Weights of a small transformer language model: width 320.
Each number is 50 + 10 x the weight over its row's rms, rounded and kept within 0 to 99. Layers, rows and columns count from 0. The size before them is the row's rms in percent of the matrix's.

# gate: layer 12 MLP gate, 640x320, rms 0.0778, rows 186-202, columns 0-63
# up: layer 12 MLP up, 640x320, rms 0.0815, rows 186-201, columns 0-63
# down: layer 12 MLP down (transposed), 640x320, rms 0.0762, rows 186-201, columns 0-63
gate186 099:30 46 66 71 46 59 54 64 46 53 47 42 41 42 33 43 49 42 42 62 55 37 48 51 44 53 53 35 52 44 43 48 41 45 47 40 57 57 44 37 49 47 41 37 53 76 42 53 30 57 59 45 42 57 50 37 58 68 60 47 50 59 36 48
up186 097:45 49 45 42 68 65 53 42 45 42 53 44 54 55 52 62 74 45 49 54 53 49 46 39 67 41 61 66 50 47 36 48 29 37 47 54 31 50 31 65 33 60 51 38 43 39 62 62 52 35 52 46 41 68 44 57 43 56 50 65 60 44 52 57
down186 098:30 31 33 37 33 59 44 53 35 61 57 49 49 47 48 45 53 47 61 40 43 35 35 57 48 48 55 40 51 39 48 57 46 39 48 56 58 53 54 39 42 62 50 36 56 70 42 52 31 45 69 63 36 67 48 42 59 38 45 37 51 42 47 74
gate187 104:51 33 47 48 34 45 46 45 59 44 44 49 62 55 55 59 60 62 53 55 78 69 50 37 56 35 47 46 51 56 46 52 64 53 28 54 52 47 53 45 57 36 48 17 45 45 49 46 52 47 55 48 58 37 30 43 40 68 47 57 45 40 38 44
up187 100:44 63 56 33 56 58 45 32 42 57 39 60 40 46 54 56 35 46 54 43 54 43 57 54 19 68 41 70 47 52 59 57 47 44 43 52 72 49 49 62 63 48 42 52 47 61 66 62 53 43 48 56 34 42 50 35 54 56 45 58 49 52 44 49
down187 100:41 60 70 31 61 53 63 74 49 31 31 65 39 68 45 42 57 66 43 47 69 51 45 50 59 39 62 41 57 47 43 56 56 51 45 54 67 61 31 62 38 48 53 52 62 48 57 48 70 50 71 50 56 26 32 53 40 50 50 55 68 49 47 58
gate188 096:44 46 40 59 61 27 45 50 38 54 41 47 60 42 60 63 49 43 47 33 55 47 52 63 40 52 40 48 48 47 52 43 44 63 41 35 59 45 56 53 42 58 57 43 49 73 36 30 58 39 48 49 60 67 56 55 47 43 53 67 42 42 48 43
up188 098:49 37 48 52 53 48 48 58 60 67 59 58 42 51 34 56 41 54 49 59 63 45 48 53 76 41 44 61 50 54 31 48 40 53 64 59 67 53 61 53 53 58 52 47 66 39 52 33 43 65 48 56 49 56 46 45 42 38 48 41 45 59 42 36
down188 101:47 44 60 55 48 53 49 44 52 53 37 41 43 46 42 55 34 56 47 51 64 41 54 32 42 59 35 72 57 46 53 45 65 42 36 58 46 58 55 35 54 47 40 35 44 68 30 41 52 44 53 53 78 71 82 57 53 48 50 64 39 25 46 49
gate189 101:43 37 51 36 36 58 68 57 54 47 62 55 45 53 50 36 44 38 49 41 38 46 61 53 57 33 52 67 43 67 42 64 57 43 47 48 46 45 51 63 38 59 47 47 53 53 64 35 51 40 38 48 40 58 31 45 49 56 57 59 60 67 49 34
up189 097:51 48 51 37 43 57 32 34 52 50 43 47 42 55 37 65 47 51 54 64 23 47 68 31 42 52 43 47 52 49 36 39 46 34 54 43 41 60 48 48 51 37 48 50 58 40 46 43 56 60 58 38 53 54 41 49 59 63 49 50 50 48 54 51
down189 100:49 36 47 51 45 49 53 62 54 54 36 58 30 48 32 27 42 56 48 43 34 33 56 37 53 46 24 54 72 47 30 33 48 44 44 54 53 44 38 61 60 69 49 56 30 64 34 57 58 48 35 47 71 55 57 51 38 61 51 36 45 50 51 57
gate190 100:56 41 30 53 34 60 47 57 43 53 56 54 62 64 38 58 50 45 47 63 49 38 46 52 57 49 61 45 58 38 61 58 46 57 40 41 44 47 66 44 51 44 61 78 62 44 55 43 47 27 63 51 52 49 59 39 69 55 54 80 65 65 50 52
up190 098:54 43 49 63 57 64 49 58 48 36 38 54 52 40 52 60 36 38 35 73 59 53 69 54 55 67 61 61 28 64 31 72 53 44 51 45 68 63 54 62 63 57 37 41 69 54 43 64 38 60 58 68 51 51 48 51 50 25 52 44 66 50 49 63
down190 099:59 45 43 49 39 68 27 66 54 32 42 54 60 66 53 37 53 27 59 50 53 33 36 46 50 44 55 65 41 33 69 55 66 60 53 45 31 40 46 42 52 51 52 67 62 53 49 60 66 41 58 50 38 64 39 33 61 49 44 47 44 41 44 36
gate191 100:45 41 47 45 39 51 60 57 41 54 47 34 66 49 47 51 61 64 64 54 37 53 59 40 70 60 42 57 44 45 60 41 27 48 48 61 65 43 44 53 42 35 43 41 58 53 38 58 46 49 46 50 57 61 52 45 48 50 66 52 43 39 45 51
up191 102:42 52 57 46 72 55 77 43 61 39 51 47 53 52 43 53 53 63 48 39 54 41 53 32 57 63 59 79 28 51 48 34 41 56 45 63 60 57 53 66 45 47 31 66 40 42 59 41 46 50 52 39 37 46 25 64 59 53 55 58 45 47 49 46
down191 103:47 28 45 36 53 61 47 56 74 42 42 31 52 54 32 50 46 43 51 40 52 68 36 56 31 61 48 36 42 40 35 65 40 50 57 46 30 47 36 46 56 49 67 51 44 50 53 67 58 40 53 56 30 19 39 32 54 68 58 41 46 54 54 46
gate192 099:45 53 43 43 37 59 36 55 32 41 62 69 48 50 56 52 39 32 42 55 55 54 57 66 79 59 44 57 54 49 58 36 41 58 40 35 36 63 68 56 37 49 43 52 56 48 31 51 43 41 50 35 41 36 33 45 65 57 51 57 55 42 49 55
up192 094:45 48 42 50 48 46 21 53 41 57 64 48 56 65 41 45 30 53 55 75 51 45 57 58 33 66 79 62 44 42 49 38 52 55 20 52 27 52 39 56 53 34 41 64 45 62 51 56 52 49 58 63 59 54 54 54 26 49 56 46 54 54 35 50
down192 100:58 48 59 50 44 57 30 66 44 51 59 42 52 43 60 58 52 43 56 56 48 51 52 56 51 44 66 55 60 50 73 48 58 41 40 56 56 51 51 42 53 43 44 47 42 32 44 55 49 40 35 64 55 32 46 56 43 38 32 63 51 57 58 51
gate193 103:53 51 43 50 76 51 49 55 46 57 45 44 55 43 46 51 50 51 52 60 63 29 57 59 56 60 37 41 63 71 43 55 37 41 30 61 65 35 43 46 54 44 55 72 49 58 50 60 34 56 36 57 50 41 52 28 61 56 38 45 43 38 33 64
up193 099:48 38 61 51 46 53 39 54 49 49 47 69 52 49 36 70 43 34 34 49 63 51 49 53 49 60 66 50 51 50 40 45 57 48 57 51 34 51 32 73 25 64 58 60 67 60 55 38 37 67 46 44 62 55 58 55 45 39 44 46 39 52 49 43
down193 101:60 55 56 52 53 39 42 34 69 45 49 42 51 47 50 54 43 52 57 40 55 52 67 54 42 44 60 39 55 56 38 51 62 48 34 58 36 58 42 72 37 37 68 42 46 40 46 48 39 70 43 63 66 45 48 39 58 53 45 53 66 35 57 47
gate194 101:38 42 61 61 50 51 51 62 55 43 51 53 61 49 39 20 63 55 50 50 62 57 69 36 39 61 39 48 51 46 53 58 51 72 66 37 56 37 45 56 51 36 36 42 40 36 39 50 57 48 60 47 60 61 48 47 50 66 48 49 38 49 56 46
up194 099:37 39 60 55 57 61 38 27 51 62 62 44 38 36 63 44 57 51 56 65 46 34 42 49 52 48 45 63 65 45 62 47 48 33 53 65 68 44 56 54 58 30 47 60 51 55 45 39 51 49 64 40 54 56 39 55 57 41 72 56 50 37 57 57
down194 096:49 57 43 46 45 41 64 62 52 41 48 51 42 53 51 67 47 52 62 41 47 54 49 43 36 44 38 48 55 44 47 49 51 62 51 44 41 92 32 48 42 64 50 53 61 69 51 60 54 58 41 54 40 41 51 51 51 66 52 64 63 35 41 35
gate195 098:44 39 50 40 47 48 28 32 59 51 59 50 49 66 43 56 63 70 58 47 61 62 55 31 59 36 50 44 58 31 39 38 52 51 55 31 35 52 54 78 61 22 44 55 41 29 47 57 40 46 46 49 54 35 62 51 43 35 49 53 48 63 42 41
up195 097:47 62 46 54 61 46 55 38 53 46 44 38 33 41 67 44 29 34 48 51 33 55 52 54 43 62 47 39 41 38 35 51 47 61 47 32 63 50 41 42 39 25 38 48 41 43 64 33 38 56 52 45 65 50 54 44 38 52 55 43 44 51 63 28
down195 099:47 58 41 48 57 27 58 39 45 53 56 60 54 40 59 59 60 25 42 55 43 43 47 46 48 61 53 72 50 32 45 59 66 61 66 45 46 52 43 43 31 53 48 25 48 51 38 54 55 47 51 32 57 48 51 49 59 43 51 49 36 37 64 67
gate196 094:44 46 36 57 57 37 42 49 61 39 64 60 38 36 64 33 58 45 63 45 52 52 53 48 67 67 49 46 61 50 55 49 61 56 51 53 57 54 52 64 67 48 50 44 38 43 57 29 39 59 50 55 58 59 72 51 56 20 51 52 69 47 61 31
up196 101:42 59 44 37 48 63 40 51 58 41 51 64 61 44 54 31 58 56 60 68 50 24 32 57 50 55 49 60 52 54 51 41 47 66 49 35 60 49 54 40 48 56 43 45 51 45 48 35 51 54 47 53 42 52 71 32 32 61 56 30 50 45 45 49
down196 100:38 55 67 41 45 53 54 65 42 39 59 42 51 41 51 51 53 49 33 37 36 51 60 52 53 39 41 45 41 55 47 46 60 37 49 53 44 49 44 49 52 39 51 42 37 79 60 58 68 55 47 46 65 44 46 49 53 64 55 62 63 56 60 52
gate197 099:61 40 49 33 45 35 49 54 69 62 49 58 36 38 44 60 61 57 61 52 52 80 58 42 36 50 72 63 56 46 67 39 49 51 41 55 50 58 35 48 70 40 58 57 60 46 60 47 64 68 46 63 54 47 60 46 44 54 43 52 52 35 45 39
up197 096:51 50 53 54 55 50 57 64 40 39 60 52 45 45 50 52 47 44 58 50 62 49 31 62 66 53 33 37 45 49 25 71 44 58 54 47 36 28 57 49 50 40 49 41 54 54 37 53 40 47 41 54 55 48 55 32 34 64 37 57 45 57 41 54
down197 096:44 50 52 50 44 45 56 31 46 48 46 48 42 60 43 43 50 55 43 49 39 36 68 33 59 23 60 57 44 67 49 45 49 51 59 53 41 46 51 42 63 68 58 33 33 73 60 53 48 56 41 46 37 55 75 50 55 60 42 48 61 53 35 55
gate198 106:47 45 53 43 55 59 59 40 46 46 47 46 49 64 63 42 55 30 48 46 58 48 54 62 51 48 58 75 53 47 50 58 36 49 47 59 55 53 48 48 66 46 61 52 34 47 52 42 71 30 42 48 45 43 55 61 40 31 38 42 58 38 27 47
up198 102:56 51 63 46 58 49 62 58 41 58 51 59 38 46 57 57 52 55 55 48 69 59 48 52 47 63 61 29 43 43 61 53 41 65 51 40 66 63 58 51 42 56 55 63 64 35 50 73 48 41 53 54 56 50 49 40 44 47 48 44 49 40 55 42
down198 103:35 66 60 50 58 65 33 60 68 45 48 49 52 37 33 47 49 48 59 58 57 44 65 52 33 30 45 47 45 45 21 50 55 39 50 48 43 52 40 50 42 56 27 46 41 59 50 51 60 60 59 69 51 37 46 49 59 62 42 66 51 47 45 58
gate199 099:51 45 45 41 33 24 60 49 45 43 54 61 37 30 41 50 60 51 40 50 30 54 49 48 46 34 51 56 51 41 56 64 51 44 61 31 33 50 34 53 57 61 39 64 62 51 60 38 57 51 52 51 50 67 37 46 50 42 53 58 59 52 54 53
up199 100:44 49 58 67 56 51 53 45 46 38 55 54 65 75 53 34 62 55 47 59 62 31 44 32 44 53 40 33 43 47 49 39 67 50 44 45 59 55 61 56 40 26 36 49 41 65 49 52 49 38 40 53 44 40 55 51 74 65 57 39 45 46 31 49
down199 101:61 65 39 64 38 54 43 54 56 54 54 66 28 67 54 44 35 51 50 52 47 33 43 56 60 63 40 55 35 55 49 45 43 29 38 45 67 45 57 49 51 46 61 47 55 52 42 41 52 67 42 55 47 35 46 49 52 31 40 38 60 51 50 61
gate200 104:33 42 53 45 52 32 60 59 53 46 54 41 37 51 41 54 54 54 53 66 48 46 51 54 34 49 41 39 66 54 72 60 46 64 37 50 52 55 33 52 51 60 72 59 51 28 55 33 49 62 57 67 69 51 60 54 32 58 45 67 46 68 32 61
up200 105:61 55 63 34 62 62 42 51 47 62 63 59 44 32 45 44 62 48 59 51 74 33 60 43 52 65 53 69 43 56 31 31 48 57 35 38 44 49 43 35 49 71 62 32 41 44 47 56 76 45 52 69 40 44 44 38 36 50 42 73 56 68 43 50
down200 106:58 59 32 44 23 55 44 61 46 51 54 30 76 54 76 54 29 37 41 50 46 38 40 53 51 43 54 32 57 32 52 57 45 56 50 34 50 60 47 51 60 43 40 41 53 55 39 54 61 59 77 66 43 57 54 57 48 46 56 53 46 55 54 45
gate201 101:38 38 42 56 47 63 61 50 41 50 59 29 63 41 49 58 58 39 38 55 53 66 57 58 54 45 73 49 44 51 46 57 69 50 53 41 44 78 44 63 38 53 75 36 51 56 46 62 48 74 53 71 63 49 43 44 54 43 47 56 43 61 43 44
up201 099:40 53 56 36 15 48 64 54 53 42 29 51 44 41 55 46 72 42 55 39 51 41 48 38 41 57 57 58 66 37 43 59 47 41 43 62 42 53 38 52 47 53 63 78 68 51 47 43 47 52 52 69 44 56 60 59 34 45 61 64 51 63 46 54
down201 097:58 45 69 40 46 64 54 38 45 47 51 48 55 53 57 38 58 40 71 57 40 44 57 49 29 42 27 52 56 37 39 53 38 71 48 47 39 59 37 58 55 40 49 37 52 25 60 37 57 57 47 62 53 37 43 56 56 40 54 48 50 54 46 49
gate202 109:59 55 55 62 62 64 38 54 48 57 60 79 50 52 52 70 38 46 59 46 56 45 46 62 40 57 79 57 53 54 58 57 54 46 46 68 58 38 35 54 36 50 66 68 52 48 61 64 55 54 40 53 44 52 37 74 59 39 46 62 41 66 67 55